Weights of a small GPT-style language model, trained from scratch on English Wikipedia.
Size: 6 heads of 32 (1 for keys and values), 5.8M parameters.
Architecture: LayerNorm before each block, learned positions, biases, tied embeddings.
Training: a variant of Muon for these matrices, 7721 steps.
Each number is 128 + 24 x the weight over its row's rms, rounded and kept within 0 to 255. Layers, rows and columns count from 0. Numbers have three digits each. The size before them is the row's rms in percent of the matrix's.

# layer 2 MLP down (transposed), 768x192, rms 0.158, rows 434-639, columns 96-127
115:113122064120110110153107079123128097103095109145135145142131124105103127118120128076115097150127
106:150151104112130131154185125150123161082140152136185145129137140175130179122122156088108137168165
105:139164166148147168164116127139136155112134118111133141171145113139100139126112120100147105161111
101:121148106166114124166131137113120169156127093073148154151114141145146137115121102136111153106131
103:105096126104123113120176109158139116094108083109105125124098129132147121156107133085093147127131
098:123102144134119123176162126138138136087126100156140152163139148164119081104147082121099123143139
098:112136100097168147152166191127123109128151142128149155169113134129111141123136125133109116149144
097:131128136123103148131111090141160094130126145139131112169115124106175114134110123159145120112123
096:121153111112106139087144154107106111114147141179104127153135150104113131158116115150120166103128
104:136120143151108108127094109115091134127182097088183110142074084119125125130098144115126097072137
088:098131158137112116124131194129109139135117107086147066103121105144138116166144161142103109116124
103:103114103101126145122089175127171154097118139103125102121108097099171128115143134127161119127115
097:135115109121105140134127132091145097114113148157132123122110125145148120126139126126131165155125
109:121156092124110145169123166075145103110140112120119155169115149112109156145167100145133142135139
082:111137145138122131092135171120140073163150137112066129144138112138143151132136108079093145116162
103:158089147140090122119105101117119168129100125132155144081130139149133149097115139116118095180126
105:169124145145077108077094121089145128161137117164111128101109112123145121124117109079180104118141
101:105090110098165083160108099178122127104148183102157117132130102116127191130089155127114127125144
121:141160145125110126136132101137108132103131142153177119167129138171118123151162155129087126092138
092:119109083122089138147104119116142134109147070159172152128107099133149115116105154105160127111095
096:144150143147136115155134086118155127146159133096136135114098070137115173096148138133117163171085
104:144149115072123140118145122158121126119126116130154112140141108079117100131116100128099119112109
102:116129109104131129124184086132140176122126105164151136098135079145110104188175145168096111131131
095:098189149176104128122114123128121119139098125131122118136079113117096127146104122130115124140135
093:095140141127096121122159144110157107145134113145070126115120109152145136097135130138162124115162
105:060100140119114107176117149140160144138135112106127096133139135137092105130139105137094169140131
103:196079158099130105156093128155146134106124080105160178141103084088104120121166126109122155154127
097:096101139093120117105110142114161122086162125100100132128137122134164146122143142104129112076128
123:158147132135124135132198130127102157121125149133143162150148111117120175160156124124096123127131
104:137138147126113118165166127128127104099123112121137103112129122108101104154134107125110158148085
115:110093153121116137163102107154122128093127110103148104085076111142106123119109088128120178095139
098:130114128122125151138123055141149128123109138136127103140108143137159167169145118120126139087139
106:127119142132097110120147126096158151141145146130078116093119117143149171144079129152118125097101
096:142116121193113128106175107132109107103112139119144162119151139124135130093111133112119099100155
099:176109128134111134137122098078118162106169143122146104150124107070126114147116131124190136125118
100:128116108105148138121142098112100087127102129142119136114122100145144113121079117113129118154131
103:130141156122107125109137159110077124134136112124138133134137111152129089140116139135108113129182
107:133100151192101127126050136123151116147096114155110109122110126123145103152160157134136132120085
099:126133104109125142135133142131144100107160131087120105090117129107118147091129135169102144128102
113:117123109111109178122108122091105143140157163107146110106102086093157136094096142125144167141154
098:132134153110131136124074140153130141100155147126129145123071078151178129084119128112152150105112
097:136143160137130115153132169124094125134087066127121127139147073170141153140112137150137101115170
094:152114135087136126078127106110080133091134164127107154143122111166113128131148147107149102142116
087:116074120163173113137136118131099095123108157116091151138171117129109095178110101143111091134145
096:132180110123128158144128146081149140093125105133093142107156138116144147136097139154134087144122
096:125124112158116175129116134098102133159134121142156098126152118119146150174138127110118093131076
108:128125169130137090130142137123137148083152127132169131161135127110112149148117104125124123104132
088:103124107105129149129155161105148143131125146180102136158144165117142103164135110119133114138176
098:115140146108125124105111137138137137135077140110166109158138166157184131159137129140109119102105
102:141098119170142082120109113124142108137153129155163112114184133133107105124129177104154144184098
097:148111108127183145142090168100180128109108117144115136162131133167105115101135128150147163120152
096:139103117074121147138165160114140097146137094127117148130131119111112096174126078137133166132100
102:126109156079131118125126157159076143151140103171140114117125135148113145148118129135136133152126
101:133145107098123148078110130115130152125110132127130101167154138153125156161136098159142105155159
106:089130116080155131094093124093141144124109098114124094117116162146142130093165125115146156147168
102:141138157144123157121101126070121141139111163132173146137160084106123103081107152169159121117144
100:111123125118170171109130110135150124138112142098116108082085132152133138159085099152161133102154
105:110126177152136111077121107132144094128111079139125094136103155154116135110104149121120135093125
106:137094096183127107138134172117090130122121114139137129105169157119113150090118135127107168137127
094:129127157102114146161102148169119157154100154082099124147101107164106147113124156146094168149117
104:138127139148121107125150101203130134119161158111170136098128180110138113139140166140097103109124
105:082087154142154132129106073105110169143138148133159137128102125104125148115122130125112157108116
093:152134141138105110154141097122168119147118128130133143117151123169135145101110131155133122132147
113:148206156127137152138154073116148157148123134106145130111119116135128146100124134098123143149108
092:146138090124199147091096171141131147110094105117153124115153128138141142098157155104133121138138
097:158119156099132174092096147111110157161119112112196137159148128121158067180128139147117100115127
098:142090147136120109128146117100161102125123126143124179112101079121120168151110141130156133070123
096:139178134133128166098131084140112152161152137162142131191156122139119136161129114097137103118130
097:132162167113126130135125128142142144119144107080122116131151162143107042125099113128128149138106
106:133134113159132153150121131159133108093125139088163140151135119171115127100136108156129119101097
100:113133098122089163130135137138142143155107162128127122097117108151101133125129114173154126107135
108:122128128121120116115162135168125138117143151161148154147103108127144137139114115116138157118163
099:079111121141125129117167147193112154068127134092111141107170147134124104108152131120136144115148
092:126139107138173092099158142149152131113138115105135158128136125123136125112095145127101105145135
100:097129143172154079104121142165114143133149126126153134120131154160131155145133119165092120132100
099:159128123093131100131118108130100133108151130126138125124153135100126130139122096138136111112127
093:131127160138139141107102140088141171101136100128157140078106072093124147138143149138130151142099
094:101174124122157127108140089117137134109136190102087096110077107089111087111134129125117170134148
098:114139093114145119129091134162111124111105124111153108115117142077115170109086166111120121115117
100:172115129089156133143159136084112087127142117085100134138063107136128130154171138161073137102150
108:164114119140144140080141154104106123100113123119135142119161129156145105132163134156142123124118
103:122135191083129118113142113129112105127161114143186140130167141146156118149129118139109131161137
099:105112143134115113136103132073108114142144096138120071094145135108132128077132116123142114151110
098:154068106099118107120141115105141116119144122156126106099130142144117094154161154132145133170146
107:146126131104151153145132116147154097162095104167158130152139150152114117158089136140117112063102
094:137062130091160154136151106130120112112099155148117118107132197154117129137140127113122128124144
095:115159104095152070125083139134123142135113128137164103066108122097173110147120155092163088114137
093:139132130122111151167109133150115148097102139128136161168164119177178110134116112116123124082142
100:082095115132126111118106100118157166123154094121156149139120120105143116102120118109148126102081
091:151126164127131142130136119054172122140140126154098119130135129110121123140121087133084098151075
105:170121131125101101108141128151160132166056119117132129114123150130138145116126140133109149108159
093:149134133121140141139120096157128139107119152182118111134117092123122055157134116168131102093093
090:133122093131149129132126136108136093121111119089113138098151146126150112169097108096139119104117
106:133131131142125091138119158111059169167101148124136099150182107153112188176147135137115138127145
101:092142124158138129119139175094094114141124075149132139120064125108128107138123124132090106150096
105:145135141102131136139168121154092081128123128115097139158163117132119101149199092119131104085118
091:143113120136154154136101121093102149144110128120158123136107110130094119113097118135089166115126
105:102148123138139110140115111149136140136102142138108122168116123177104122132126108148092137166144
099:119137142127141163116126136119110139099115140127131157101125137120092173141095149139152095108124
096:124155158159093114140136153151139156087180144125090169110139143123096134109146102106132147121110
099:154125117113089122118147139142117058124133085128157122127123108124130142097086112132146164124114
099:140125117138120136110133151081135113100124125143092149098101086127127091119131113114126104145139
092:085147144117147103184120123146110153138150144101147118163137070099146085100131094141123129133135
104:131130120139112120156140114136133156123116147147141106110132119069150144125105142131103181125103
097:122074117108124077170146144136091112126104128145161156155146146175118164087129140112109091130120
101:111142149090128138104105147144134104134140101082143115135119115120135116137117142127136111069104
100:125118158153128104090119164145131106109120110148094121121147134079104140124116113148118107109138
104:147095113153124116095167123105129116129162126145091111134072104112146131123115137161120122096145
095:153131086091152152168134138112130097118128152157125177116152154138056090107077080091146124103158
095:142103105113130123140138128108120143153163116099142132112077175136173123120114135141103071123136
098:113146115137119115141146124145165130122141109150103090101062131144058145110112107149114195133115
102:098132163123110100083109157101159104098123095097151111082068126183098122181141111120136112147127
104:130136144117159154079149125137137145149096137153106135127119135142097080089136149095105162141124
098:103173145134142123108149122146106135150154162121098095156143152139142113170149124106141109112155
098:158107149127119133148149139093114085156122158108147167124139155126121155167123088137139112113133
098:132097083134117170128149133133082091111108123131136141134151122117144117115137155098135109133114
099:159130155133085106104122123121158155116142213132125158057102115095143133163162113131125092147140
102:136108118137104108131128130144077114105145148094108164071125165120157178120129124155134109156139
104:125142117142127096151107121174181137122112097174087137116158147134121107146129135160141178157104
094:108142083152145108156126159110104158115103105178125104171148083106138132099121145110177096090134
101:091090105157141111130134158162086154141098145148118173172137086116116083103134121097071142090140
096:111149144123134127139093133123141114105112148154143132140135122111156130083139064139152092143145
100:130114090155122144080107164145140083142130118117124112122166103088171178108131094106107171163153
100:120058146190138096098123147164138120136143135111110133132130134126099158121125112084109168106143
094:094145166115094132093141125123143102109106132186127134161164121102179152123143143119148111124107
095:084098129129120142117110101093144134128122110137130108151114163133119063126116116161120151102100
098:111097142131116129126150105124138120153161127129127127097056093102134165112125123107144158117124
108:114150114111171119100154134141163150123131117105107169106152151142151149093107152192093114149122
094:092119134146147123120163137158132084119117122112118146177174132130152139170147114152166145151124
095:111122095098110156171119196104170136109124143161130114092135138130120076131140124158120121124145
097:152142095135078145114083101151134141122106129135123129098128091173139129134143119154162127097139
098:117135124129144102180116138128122092119119130145100104120113173150117144139118113155143146120113
095:158152113134159119139117144145125141152150130097077113147111071151101131150126140147140135160138
098:113105107176148130130139104119102178178175126128120112131127098114186090131156101117123126111112
095:117170135067158128186125127125075128144176141119186117126122124130150136152124131125138118175120
095:107147123124124120149110130141151132135125105137108116140158115141129123083134085144066175127084
105:108120131171113109126117109116137124153101132175101118150140166168110078111152106141090120110180
098:134109177135096133135122139125154117115140132107072130169080176101119128128135116113167130166127
099:129124118096191101142137124131154159142143105119121153149192140157124124160159106091093083115128
105:114117158115103110139118156116135114115176116111143166154086122039103111141122159095097154126114
091:098109127138114124156065125113124133119126089117117156156064079162085110133134117107151111141149
109:170126114119097133129151127149110098113101124143120126100166125145140127149153131148129080184136
102:111112163145103123128113132105099128148126082121096124086160130155156082127095115135138071130111
098:143137175138140135099137158105117108139103140117138110109121146150169116132116099137125165103137
103:121125168167154142169135132153135110135107106133125088135146186088141166131098130121125146083111
100:109148156139132140129086127152141159103143108100123158115159142170165119179125112169106099061116
103:140151130111097151143106158123121118113093123086082130099136161135134159134134123156116117158126
094:114073118194144133126122179154138139122125123136112135126092137148121112140134112091162142184082
098:124072086153165086148100093125092101110111122144160137109141146141129136115141174176099129126145
104:146162134134103122153134156136170120105128144148132151108165141126092113096113097142164125135144
102:109128112149119136160104135157132126134125136165153100143092136149116148103086158135127133119113
090:087137116104150144154148130146137144115123115096104112112161154177107154148146121110095114091137
091:114081119127093137129107152130069119164096114132092126105143112133089100119134152117140131117153
104:138136135124121082090144121155126135084145126101136121126113155148085112157104110128126119132114
108:074116111120135138115135142124089189152132156156139170120125146154117137136148131110124157077178
099:165098154138138143114124141125122117131132138130160103173169165117156136109140137171130117113152
106:099088109122096157122101111096144119119093144107091166157085114137131098083144147144102140122090
098:119187108125168158128090111096117125074117149116148120101182131120115173123113139142146119125114
096:120157127145130136144127079103164194151121090114157167107139123102131146097112124095119133128121
109:133140156140116168104123148177113123096138091136092099125146134141088096080084086112184117121100
111:176089148156130170133132135149141107145123122115135158135147101095096165172128113119059132159135
100:139113178049104129113129129131142143134103117179142163113126123151104129141123141136112120154135
097:138160080134091141065126110106138153141099113116111147145133112139116169072136149131123158103144
108:106164111121137128119147102084166151144164147133089134138103138115158137082189105124140080158125
096:145103119161087103164106159125148094137133120112160132125144106131077131148145131105147139169097
112:110150138171073167136124125103097090158128117116097110085129099126108167125133113087164110141106
099:124105097102117162119118100111144130169123086092122166112104159113152082095111143126131137153118
099:137131151133108102114116136103076132131161178149085119128142141144171099110132166139106116136142
086:095140138130098119127137114131117124115174150144097125111160184157127143124120134107117157138145
094:131106169127146109131117120175117139153153111107102137124132122108118111149142164163115121119101
101:089114116096138132118147121082149173146158133143095118094168124118104123147139114119139150126092
103:115163117140118132145148098158128124120132086133104127137153134111129142130141112146085155157132
097:125121122108132126110168125142144073145147116140105133085158113145100137145135143097147113175138
111:156171120111136119130151088116118121116142158111148117129127137145125143106143150109104160106122
094:153140092087149121098178161112170137144122151131121132103117141127124118122129138168118157126117
096:126143104101127133114116095105166210123109146115108145147131071100153126120110105147132100106088
093:140121095152131112139111130145130099130116142141122126126200123142128154119164100149084110132134
103:126115109130138129150123133127110159158168169108130123112152115112140144132117139108128117096124
096:131142083112124124129164127145123114133162138118129167127131135138132160099135187140093107097107
100:147141133133130102109138142167125099123158167110133133110101130126104113096163145128108083143132
098:109109073122140133125093130128124147093179159106118131090166142140113115138169113143109147107134
105:100117118142110131096120128148110167088138110119134164172098099122159084132104123155122154129138
099:101147114128110134154153118153164140136156144101159140140134104068118118105128115103134152104127
093:131145106114081111125110135135150104119130127142144128126130123135082175084126161165122137147120
106:096141144094129137134149121137117087111143131128124145133142156159151149102130137149154155128135
100:105076113120133123140083098130138096143102127095097104110105123111119086143140153110135124134163
111:169120141124130148107173116127091136103137142137194116111124158161099133146140124145125163156108
099:117121141130117180127116105160113114120143117107152101147121132098168117069136146156100131134095
098:196117160157108148157155136123107137099148122156098132122158148142121108114148109125157132119123
112:094124111106100087103135076166148164129164137117094124106141148167134130147156114168101119147117
097:058125108116128123128113127133111155110102150120150132125146088121117131129117108135194138150109
094:136138105132176089111115141136163122105142124143085151143125128123134122110124120129168150104109
095:160149077114122133114108096082102128165119133127138166163147121140069137121108091176146115144148
101:094113141147115113160166080136127083130114107100156151117117080093139134094134151103113113100110
100:067125135088153166110139152108134138118099148141117149139153141097134133131118119163097094119124
120:161152141138155100138165108180101134102106150131117123165145132140101166140139146137101106152124
101:130102155125105124141159130093119107127116157092140120088127135101126145069102141171151133117155
101:120122154139126120129101105122150132102095121114159146122122154096144101110121099133133157144136
108:143124143111166128113105136147138127143123105117090044165141171095156127160108145145135083151114
098:157153109079121136145106148152170113124132127182141134113111137159099117147135133116120126119078
111:140125162117124112134159135154164113090164095081127155153148126123098152151163115115082122118153
097:154105136121108113074134112162126145134122142106136134148155132143117172079123130140109107147143
119:127165107126160102107158119104114132196143124104118140150123133136135143153136114133122142142104
089:126135099145110167122108121179113147187146114131142130149145114146144128140146137104120144081131
101:111123129167066140136119153115131150109150126095188118118130130113107127097123134099136158151137
103:074152144095107117115153168100078151166124140097125112121116111127137120098141105130169139082104
# layer 2 MLP up, 768x192, rms 0.0594, rows 435-639, columns 96-127
101:123140101118119122126124166168129155137167135134132108134116154143121110137127157122122115178141
096:179183101088158130140151113112138116133114132105131148137102128094101139105120154163145124133138
103:143103112093110144085130116158152159116123159123141125132088131077134138131102157105112155078116
099:096135106143127217125093172154103195112131149129138106122112126154111128124140149162158146109125
096:161098121140112116120128128135121124134136129159153125157100119113188166125088162093134178117141
094:152088160146099127168123146156112086110108102092104144149083131111137166167112144107101112126092
094:176095174119122122117125128148100111123140135113153119062174108108131114114145111133110118132157
088:132119135159091113172146055131101122102141151134145088119157123145107147121162122103127134138099
104:163123131125100081125082152146102134101100128164134148116125159112129126156133121141159139137083
093:114163123157126142133154125100108118124123119154183121116154158163145113132148084139099093130177
095:109176135081080155138135162084129144132136142130108122133113112159126124143146156144152131169157
096:142189138155140156143117154131135125168145092117176129109158109117094116120167131100113148142104
104:138181140129102111125154129082151123119094096106137155160154084108139161142153138156128124104158
075:187142097122106143137146149124089100097108133124118132147108083139135086150130113128117180165137
105:146112101154116123132129109139133169171156184139158145148146141122165140103123155083118149151149
112:120151127108106126097126105119154139169139164167177115115147167077123127178118150114127132133090
094:143156110086137188091077134157152140115098126107144203130107204151104130123105137153147141144140
108:146146132140134117144101116123198119148107142165141122162155110119136123148142107136111130096135
103:109138148146162109155160179115131148114119141100157134167118127145123112117182121198114112118127
099:152109141105107129121148171088122100107119113130138131135143145113093072164116117138138096091127
100:138128162140095173105117139170113111105145103083143125130145143136142082127087115133073126160161
109:164150176105082110147105143110106132128156128089152135146114119154132132142098123100121169112133
097:154140133155120131169113137137106137188110131169107150139129158102123152104141120126162103115107
101:167128157147165147153156098138101143105101112065133153119137151101109121126184108112115119117129
096:148159099143144122080131137132128151169140150126136139116128131136110170135122092092110149126132
099:103136099133103143140141142116117111122138143144131102130141105135146116098122084110117140146117
095:135151159130118111132136131121102093119134118129121125085061118133106094119101112073105145087133
123:162140087144125129128159142094145137109106182109135076154174104097093152127168110161103146107195
103:151169083138148116091104135162123159101113116152129155123106118110107120086171144105159132132104
107:114118133156131103119126153157186125118140162130110143152129131123128148092141096166126108114115
106:164108143116116136082140101139133104068148137143111140153141113095121127111127114152188160136126
106:162152100113122149104140132123109117125156135176159109107138114103139115148128115116136164162153
096:129153150128136095153134132133125137122169182120103151158144112116098107107110104143102075093148
098:160147128140152097150103126128122122120161129158137105154117128123069157145127115152097133136151
096:158155133144113096113132125108177129133156150121170151167116107123156175113139172136127106104154
104:146147112119132093099103117133120101127106144144113130120114148120109139117152134080147141174151
107:125144134115143136106135132136137141135119144089151130164158084134128116112140130131126047137138
100:162149113129096139146105108139089153115152157136163150126116137128157096165151114056171124118124
104:120155141156152146109162125103182107127163106117135139125082121145139137148133175154139163155153
094:073149130095144179178146153131099113110129151144161096166165160153140140148107110106139176085109
093:119155179112164099181112123130137120092133141145163136145137102083137146136136120140124105156107
100:141140116155130111169164141159172134151129072118132128185135123135116109110105118149109147089158
087:151166095151079111115142140175100155166137174167132121130140148123105131111169133114108091108117
098:145150133156125098159103130167125166142094118106142097126158106136142149066131106099105107144134
101:170089151066118126122126088119106121112141132086155135099147139146113112159143152116120168110149
109:116094128155117117147162120088106142146142137122148116180086110115084138111092112148140135108158
088:098137148115122103153158111144111100103144069087131145143130126113106115163150149097136098160105
102:170139158161088128134136118106122143087114116128161115102128095131122153106118138132142110134107
097:129116152086123144103130118141115118095119145136165106122121147146124154137110115151115153121153
095:164134141086169111146158120113126111082094149142126139082121129135096133144082113141170156100131
092:120105119138102104121156094163117141128116116118082082144087128147157128153079113144159126125126
099:129094092102131154140166162149111130103121108123130136121158137134168137133141141151121141098131
102:109128126119148137106122141172121115103094089148117147179144165081142117096125138153097174147129
110:114125122152092155153155152143118121106216115152180108127110158129135115141096129119108148088150
099:103128104143148141152090141165129152181143144098133128146142178114097117094141173124104148126122
091:144104148133114125111117169091130123120161143146102128147171112089116138119152186107118149129114
102:134089144121130155145128107130137127143153180115131114123132125092110098150146176163100120119094
096:159111164090162156106107122084118114135145170136144145129106073084139139121140108170122104130121
102:109142098124154115126162115149145105126108125162124149100155170142091147169149103138157116101159
090:132091169117129111130164127078118116141176120132142151151114097098117107113100119124087109151129
104:122142127134124127133159126143190138134116117139129152098127122076110113115127136138120134054136
093:126113141132126129146130132185085088098140117087126149127119133128093115146184159135160114092094
127:153160130087100144165103147111114107137102126106113089127154154108117154145112130094134130102137
097:102146088137081144100132160111094104118181102131141147160082093136118102143095112142157142133155
097:161144193136131125189136107118147128142142146161125111129096136112095127153133147135123103126108
091:116155111075115170144130129143131131115095096139126149145079132147125139148084126133119142148157
109:169089141154118089150140172115146115110118122071154142109103122130107098136150117149103148096107
099:095142139104097160138088111191140106082087149112139099112114115137137126109129100122167126133106
107:173143138071160074114116139104122147086122116143096111144143158075104138109132127113112159186159
104:159126120148135141122116126135076136141132133164137193177144186133106119143119136114124099099159
111:114128088121140125127148135086128137143137124137106137131078117131099109087170166113129110144099
095:133131143085125128155132124096139132116126133138144132113138143133140139116135176127105138168117
096:101136124121082103142128114143146124156101128120167159135143099094116120130160141136117143094149
092:159161091142105135104109171143106123134100153118118153113122092136119186131132072137144113131118
096:084188135149134117139118128107162114114135169127126137149111138150139084133124156140123140181120
091:127168126119127100131175158120105136158112152139130133153140117107130128118103119134138083149118
103:138111142142133133144120114109141136135112102153148145119165159169122077141155148128116125115118
106:149142145078164148142172138141133142121151124079115100170096112129151151140140138112140153127121
100:125142135122151078136145118155161090178155163101132113131134080111143104137138094125115113100129
105:131151117111120095151093110112074092133144082122129147078132141145105174173132115105169163114117
106:145168138095104106136118123108140108074123122141192107119146174136114126163124178119153136138110
106:101117102161104093130131131117160150157134153147122164144086136119110171142134121137128143140135
104:138152139097098159118127147163123147127146138103142139120126136106153114159133146109069129111106
105:130179104120150130088158091124136115154150130123098077106107075133109120159146118147125141139129
085:126136151112117092127130167119097150140122126130155111139122104117084133103153109138102124130159
099:142162089149144123115124110137090139142139144108113167154132147120157133153129112124122110150107
100:121136127157094079146118128138124118114156168147127109092129118124119153129132154080148096118123
095:143105114115137134104134119117090144105131106168120149096124158113104121174148124121106136109120
084:165140134135121086104124115129162105121101130098122117131128131098125137155128094095112153136189
104:126160138114161093139115177121166079132104138114114130131119130110155164110132165146065120105134
104:093138153121138114141154120116163136110093152141180129112145133119123153104142161153127118153143
081:134136154096105116120130082155121150142131115127145113122097114118157175111144130103090126121141
109:144134163124145098165129146096075147123117152121149125091115109093087127179096128135125131178101
101:116082130104102128132140146108112136082128146136164163150153126143107152137107114142130176058135
110:133116071133159105150160149160118159167145101148133133080165151149124159119132153115105108112107
101:105077160144121104131173168115119075124104138132160117111153171161158122141186133121164141125123
098:143137099119100138109126089135141129150124125101132136145134143155122130146150131139091121124137
104:160126121118107139141138134117130110114127122157121134141130103164126145120103107093130152080124
091:131144112181123134133137139147115136140113144121164152093153131122114110112131078142123141155137
104:078111141142089126158131150090128119089129111083148118168109143160131100113134131115106121122150
095:142110116118142086147102107166128116160155113144179136101141142105098114111130151142160083134176
087:166122126129150151151155126099132154110126113134165121108129131140101163159114108124199119170178
101:128140107088120074113139092162161111120129104142149137146115123111149113143117145094143132141164
094:165149138067152157129096144139109107108151072151133103143153108149160147117148163131168124135084
105:145138114096075114134155101145103090139113103129136108137114155137179157119124136168120131120149
112:131112124093151126182111088089098111137131147159134140101120108112124155182122135129129142134069
111:153158103124103149095119071132104116146172120145126135136125137142113106156141150119131112154135
088:099117138144127172152108116103155115117134116136132083164113111080122092132159095141094162192143
093:125137159151142101146159139182082123127135157119076134159151097105099113126140087125099130138118
101:131132113186118149121137129139140157147143123125143159149147141124181101117161117149139109135148
101:143142168120094118122132118088092108166098110180144138120146127122181089150112130129099109169167
110:119098158106108082150146102112142086140118164101149163134157163108099131132119144132117151126146
096:124140125102188086158141152112142108114105152155108125122139169110133132093166119146095109147124
091:132137105127117166168124173113084142083143134136174120106113120153096141164171129148133130158144
096:128162160131121137159127159132157125160135171153142162110127132143126121144121097152104172152106
100:132165106143147148109146128093113134175081149149186156118128117126123134116146142157147157126122
106:112147124137140089166106147117130170114107156127124112114069167128113170145104138131109158163165
107:154123112106104134133175139130139160075120139089165143103109123126159128099105133131105112082142
100:134108098114152099139090144132160127153130124122126108132102148157114126162147144126102112139122
103:162133148134138158122124093138128121135131114120138131144151142099165117122089142108151090121172
098:151110166126176126116168135114121117117148123112150097128145104107112149131133157145132142099135
087:146108153084115157128114140147120131118123124131142091088083163107099140127111152129143126116177
103:154131115092109138121123131125103130105125093148151121083118118105159140083132141160087148106093
093:131123146169119117127117162118110131123109165122173106104134094155166110148124159116141142139126
103:120175132129127114076127150160131145120102147135107156125116160124096194086105127115117103128178
098:156145123133130191083156151118133141084182090171154143123156161092148149115095099130123145147165
104:104122160125141101094153141146109144114081094088133156140132080143160137072144188124094139111109
095:137138106133110093110177118152148105159118151148148104132109163152129166145175148107098091150117
092:119145116136131107127126130110160146115137170127123177122111153114110149140117149144123147158136
094:133100109126085148100138131164117137126136117144143122110108143140115094134102151116120156127127
096:094189148174124153157097131149125118161169158129125099141115131134104134145121105161067122111164
111:129120113112123115114190082094096146095130136148137103156098126089124107092131161126097133072131
098:126134111126169102165076147149145109099115158178154117075151154098125144130113118160143125151151
095:126171101153138164161119129107137162103135087126115113157120156153112151134107123146125118112114
102:178101155114110152089171124130099068136135108093182112118089147111134122138125121124142110145108
105:139142086127134134138126093125154109113167132121171154118143123106120122124136118136138148144163
093:141141059175139131145144158139147136160136096107147113109133093166150117135167127137091145148134
099:135112135162094144121075105119100104115118141120146117122080123120161112130126162099168193093138
103:148126098121158134158118098097121159100133123139109133131137071140108141138118160159154100126094
095:169147125144133136106181140124116113100122135118159136140112149082081082135130144114124118112125
104:171152110164127113115127130120098100138138105135130129096169122107110150111103095120150106158119
097:143095095128141134120150111138135103148130179170150114155164110102104135104129156165127167139096
090:124186102156081130109084134137126165132088151118175125138078140116137065078105127139147111115125
094:121136191090114110111128132136113139101105164153123119149105170166088106082118121155114118145105
102:134138116132094134148142167172121110132095125147139129109103139112127130146125126137079046134090
097:162131171123117144095130123133151111085141100151134111151153101128107106152124114162126149094137
091:109110123128127154098179148099082158114105143127143131140139088145125181119168142148139153093134
099:154147145102097129115091128154109129127173149149107084167129133152110138119125103137142181155154
102:122115107124138088145099093150147162094101171117111101105090113151100112102108117119152133114148
098:160128157125113097127129108147122116127155132099071113086085091107091152136129171132134102128169
094:137132161140149180141125127099121097123110150120148127114138123129145129123125112092125118105109
095:146167158147134164136112140178133119136151114152169146126119116083102114137110116158130129152152
103:156177136114142127100135143137123108173117130135089120155128144108114091105120125125163131128102
108:116140134140126117132126155100104135089129135116099141149137159142126152116161141116109121085153
103:116150127108116135147141113055133137070061130149146167112100125127109123085098129141137155116109
100:142191159138133138141134170141131088117172114125132128112149105091153132139129102160117149156119
106:073142132140098126160146168138117149136130148138163118166121173118149076134122129164118117152125
099:121149108135115166105161127140133108154112148123087145132133154120096110128151124197162139125106
105:127160124105128156154100139156123116095089131129123108102189145162101111142117112145123137125124
107:134153121128130133180154116122131125132145105127151161129112105084146126160148112138115168136120
101:153128111113104135156117121116117094159086129094082112157118135102155123105129148124111181147114
096:127148163152155118151126151099101103161106123106150129132110122154117120173115115139123108147113
113:122116127128103135172134132095164127153165140103126149147109119135130160118164139113175142161125
100:112191126138163133120095121128127120103108172115123142150115131109123133093106158146130149145102
116:148112101147097150148137098114144136128082119159132076073093113112156163154147124107140165120161
092:134125162087097146147124141150148151130111166115111139154106129126164151147145115113123109134159
102:093136112106123122094140084102138166093167117154179182140110140156135134085147139100127117155146
090:107146109113179128114161095098145153131119128122144110121138112115086139117131127129159099139165
091:140135164122132138146097131094125128082144136185151102099148151104103132150100083124136138160113
094:141182152132134143129092118108106108097114128134130138165133069089128123139109139133162115131104
090:155155115113106105133148167110126147144167187088127131138129122190174132129140154088118139109147
099:148127124121097173107112119145091127167122147080153133145126141128132092158104167140129142130130
118:098148118129122080126091126200107126109097151170132152082147094133164130141156141163187159098162
086:137138139167074122129147164156079117108083128107098102159082145114139164155089084092146096165137
097:148105081136153083172130126163081079145179134124112131120162141129083150128150118112127120127158
095:124134117125137120117103151138121112105111130119137160137147111132120134180110161124128108143163
099:115112184058122169141125149100116137101129123101129141132134148130123109095140129118121131126145
104:095116096056111130117153136134159106135100134122107118160097134131127090140159118139107149151159
095:154163139137146135081155114131127093122142124135151138131097135136080120114149133116129135110142
096:192145124144103157123168106090093125099135108123135088158132119136106132123098100066123062133158
107:111138120135135109156081106153098132181141150093074155091099157155135133123144147108109129115136
106:136152127080123166082140105170088113091117153187123127144132157143122180162105150085128152175147
093:129139156107101116110127170159133177188109124138095123152172112117090122130100117139154133147102
111:143092090108121100119128095151124107117129169206133086106151161135103133103129136138161187164125
095:169119169099124127090112101166122088156121131080118125133119118120135144119117141101116155104169
110:126080129148132155136132133116116130102152141081187136112123144145082142108132112195153177150142
098:083099163104120137146146150112141084161092099105154111146134127131114116174113086117093126157173
100:095138114121147151173127148147103134119146118108089138126125146141103125131136110133100149147132
109:138130116144115191131096104166157144127124114127167125094118112148153141110127082129094151141171
099:168105129124095123144122118130069149069119054063125128120130151117108118122134129130102121118098
088:169166112144127144116141165147103094086110152166086128106130151131171127156151142136122123097143
090:130137167118131126135137150096153094089115162151147133105080148132175139139124119111162146100105
095:123161143120116154103118159088078157107186149117139101112080171090131092157133100114130117153120
095:156109116137092113123132144118117133161107139159163174146108134137144109121126123138129182146144
111:135150105138142123112082131142113150125119138148120151157114113109134130126145114123131109129122
101:134138133096121136139135128128120090111144156087141141117111097152128116107139104146097130111163
091:139167171098142133121163106164093134144131131101090104105132117111090144168101120161108129102125
104:123126116162099130102083125133106140132104121140117133157124115103135096121108142174120121142099
096:137157092106142121079140132145145087127135109141117133148141167121142148124114124113166115167131
111:140126126108153135156122130118143124119127128118159132129120129124135147126173117129106111089167
089:097117131118127129154150113114137146096172134135126158151172153144124126085099131123082157149131
123:157149109126093117093157148152111132166158104112107125124106116135111106082121116096135151131132
092:112146119100130090096136141122172158073115117162127116087125116156102143108161136119129135126141
105:097126106126075134150132156100100099102118123152160107100135084139131073090149115126111143122082
106:127201142117203135134094153135142117099137133107150117146130120127115151112112149119140123150151